Part of a small language model's weights: learned positions, a variant of SOAP for these matrices.
Each number is 128 + 32 x the weight over its row's rms, rounded and kept within 0 to 255. Layers, rows and columns count from 0. The size above them is the row's rms in percent of the matrix's.

# layer 5 MLP down (transposed), 1152x320, rms 0.125, rows 312-331, columns 0-31
size [ 93 108 106 104  98  90 101 106  99  93  99 106 102  88 102 101  92  95 115  98]
[[116  94 105 176 138 148 154  86 117 123 158 181 116 103  94  83  90 187 136 134  93  49 151 171 118 143 136 135  92 157  89 130]
 [156 103 161 131 124  62 100 118 109 148 126 113  83 138 128 140  83 162 131 125 155 137 105 129 164 161  82  96 125 139 128  88]
 [ 86 155 134  61  71  61 157  79 181 160 210 143  93 213  87 136 210  77 120 123 125 132  94 134 119  84  91 147 103 106  92 133]
 [ 94  99 113 171 187 120 146 166 134 102 134  34 136  68 129 138 183  99 118 189 161 108  62 124 143 145 116  88 104 112 140 148]
 [121  89 110 159 168  93 140 123 158  96 124 128 129 121 107 116  97 128 141 130 104 143 120 216 123  70 113 154  90 149 135 133]
 [127 213 139 125 190 160 162 117 108 171 100 110 182 125 162 138 150  95 168 135 191 145 163 136 115 171 114 165 115 162 152 160]
 [133 124 134 112 130 100 173 116 147 154 160 173  63 150  83 156 140 115 131 142 115  98 130 147 111  99 133 130 169  96 134  97]
 [119 158  71 144  57 128 100 121 154 142  94 126 188 144 155 120 153 124 142 157 139 138 131 166 128 130 110 148 150 178 122 185]
 [110 119 166 125 121 155 157 109  92  90 155  64 170 104 100 107 118  90  97  51 134 106 169 110 111 140 159 149  70 142 114 129]
 [108  62 114 132 129 116 165 139 122 107  63 139 153 129 151 144 170 122 157  91 145 122 130 126 170 133 186 126 106  88 137 140]
 [200  69 176 117  71 180 124 169 141 162 156 114 116  91  45 115 116 126 165 145 121 167  60 161  94 123 114 165 125  77 125 135]
 [169 174 148  75 159  73 136  85  72 178 112 141 131 109 154 150  94 171 149 113 169 158 109 102 117 143 137 179 181 147  92 160]
 [142  86  99 139 160 115  96  89  61 187 120  91 115 110  92 180 130 141 140 119 125 123 190 168  75 127 118  88  91 154 143 129]
 [145 158 131 127 145 134 204 173 138 140 113 163 119 141  67  76 142 123  75 144  95 119 123 133 118  48 132 130 102 118  89 166]
 [116 156 131  76 134 109 143 155 132 163 147 124 121 144 158 148 197 173 199  99 152 137 164 131  98 121  70  78 116 134 103 116]
 [ 91  63 106 132  90 168 210 153 134 181  72 136 104 119 114  66 141  96 163 139  82 170  97 130 117 154 140 104 129 125 132 106]
 [156 164 131 187 137 141 116 166  45  75 130  95 172  94 165 179 171 145  98 166 146  92 184 178  79 157 111  95 127 155  91 100]
 [189 146 108 120 110 115 175 170  89 103 132  91 127 146 142 141 127 130 140 146 148 105  38  62 152  33 101 199 142 140 133  93]
 [120 121 142 130  87 188 153  89 151 149 142 145 118 135 155  97  87 155 150 174 136  97 131 118 167  95 147 125  80 191 115 159]
 [101 128 128 135 141  83 121  71 113  94 123  81 116  94 103 188 158 109 181 137 127 104  85  86 135 109  79  97 157  89 172 165]]
# layer 5 MLP up, 1152x320, rms 0.118, rows 313-332, columns 0-31
size [106 107  97  95  97 100 108  92  99  97 103 106  87  99 100  91  97 111  93  95]
[[116 150 111 176 117 203 143 145 103 115 146 106  80 159  75 161 102 110 162 115 110 107 151 164  96  49 114 124 116 222 118 137]
 [150  95  51 192 106 178  72 123 160 131 102 133 121 139 151  92 218 102 119 111 133 130 197 134 187 146 117 142 113  83  74 152]
 [129  66 161 132 160 128 136 118 208 162 105 187 155 121 170 120  89  83 116 104 107 111 176 112 169  91 184 150 122 147 138 116]
 [154 116 125 137 141 165 106 137  79  85 139 117  78 130 235 130 146 105  74 165 121 123 193 146 128 167 182 125 135 153 121 103]
 [142  77 122  93 140 189 108 137 139 173 201 179  89 134  85 169  75 167  88  88  66  99 107  92 113 163 122 121 172 101  95 122]
 [178 128 107 160 212 111 137 171 144 114 125 129  84 142 131 111 138 132 106  78 120  87  71 118 191 138 119  89 154 101 167  55]
 [ 95  31  85 118 113 144 128 115 120 151  91 136 132 115  46  99 159 115 122 129  69 134  92 112 146 140 173  85 154 110 165 144]
 [116 101 100 150 165 101 111 172 183 168 180 174 149 139 128 120 104 127 124 134  98 135 135 131 113 103 170 106 152 116 137 108]
 [123 103 110 148  88 160 196 107 114 208 138 180 175  98 122  98 138 100 153 117 133 192 103 159 164 128 132 149 137  81 120 116]
 [164 154 128 157 181 122 158 104 184 145 104 149 111 131 195 109 158 123 107 108 156 141 140 153 115 168 109 131 134 114  72 179]
 [ 85 151 140 159 138 124 132 138 118 100 106 127 156 162 123 160 131 117 149 162 127 163  68 186  23  88 133 111 126 143 143 151]
 [179 132 130 175 176  89 124 184 114 121 140 133 160 164 139 187 115  98 113 138  95 203  96 113 124 170  99 124 165  76 100 157]
 [139  86 128 104 112 154 103 140 168 122 139 151 131  92 149 109 150 151 179 106 198 114 121 164  39  97 139 164 107 158 165  65]
 [130  82 160 160 130 149 126 107 113 180 110 125 117 123 104 164 195 146  56 150  80 146 115  86 115 167 145  75 133 104 146  86]
 [120 167 100 151 152  96 167 186 137  81 149  99  72 165 113 140  95  99 152 125 118 170 138 168 115 113 181 117 110 110 104  96]
 [148 123 121 118  57 169 144  83 107 153 155 199 197 104 113 164 104 149 175 149 146 128  98  81 152 164 155 155 138 143  91 138]
 [138  98 155 146 144 140 105 120 127 161 135 136 180 164 151 104  90 120 112 144 109 171 140  98  98 124 133  93  72 125 130 123]
 [140 118 113 125 112 105 160 118 135 122 109 159 163 122 143 171 167 156 149 103 179  94 146 133 121 118 108 171 109 104 190 142]
 [127 133  79 136 101 165 100 175 131 152 133 102 102  94 130 124 136 188 134 146  98  87 154 164 120 106 153 128  46 174 104  95]
 [ 77 187 162 173  73 120  97 126 167  91  74 163 135 134  80 125  87 114 161 152 148 145 158 115 116 106 164  98 139 141 140  72]]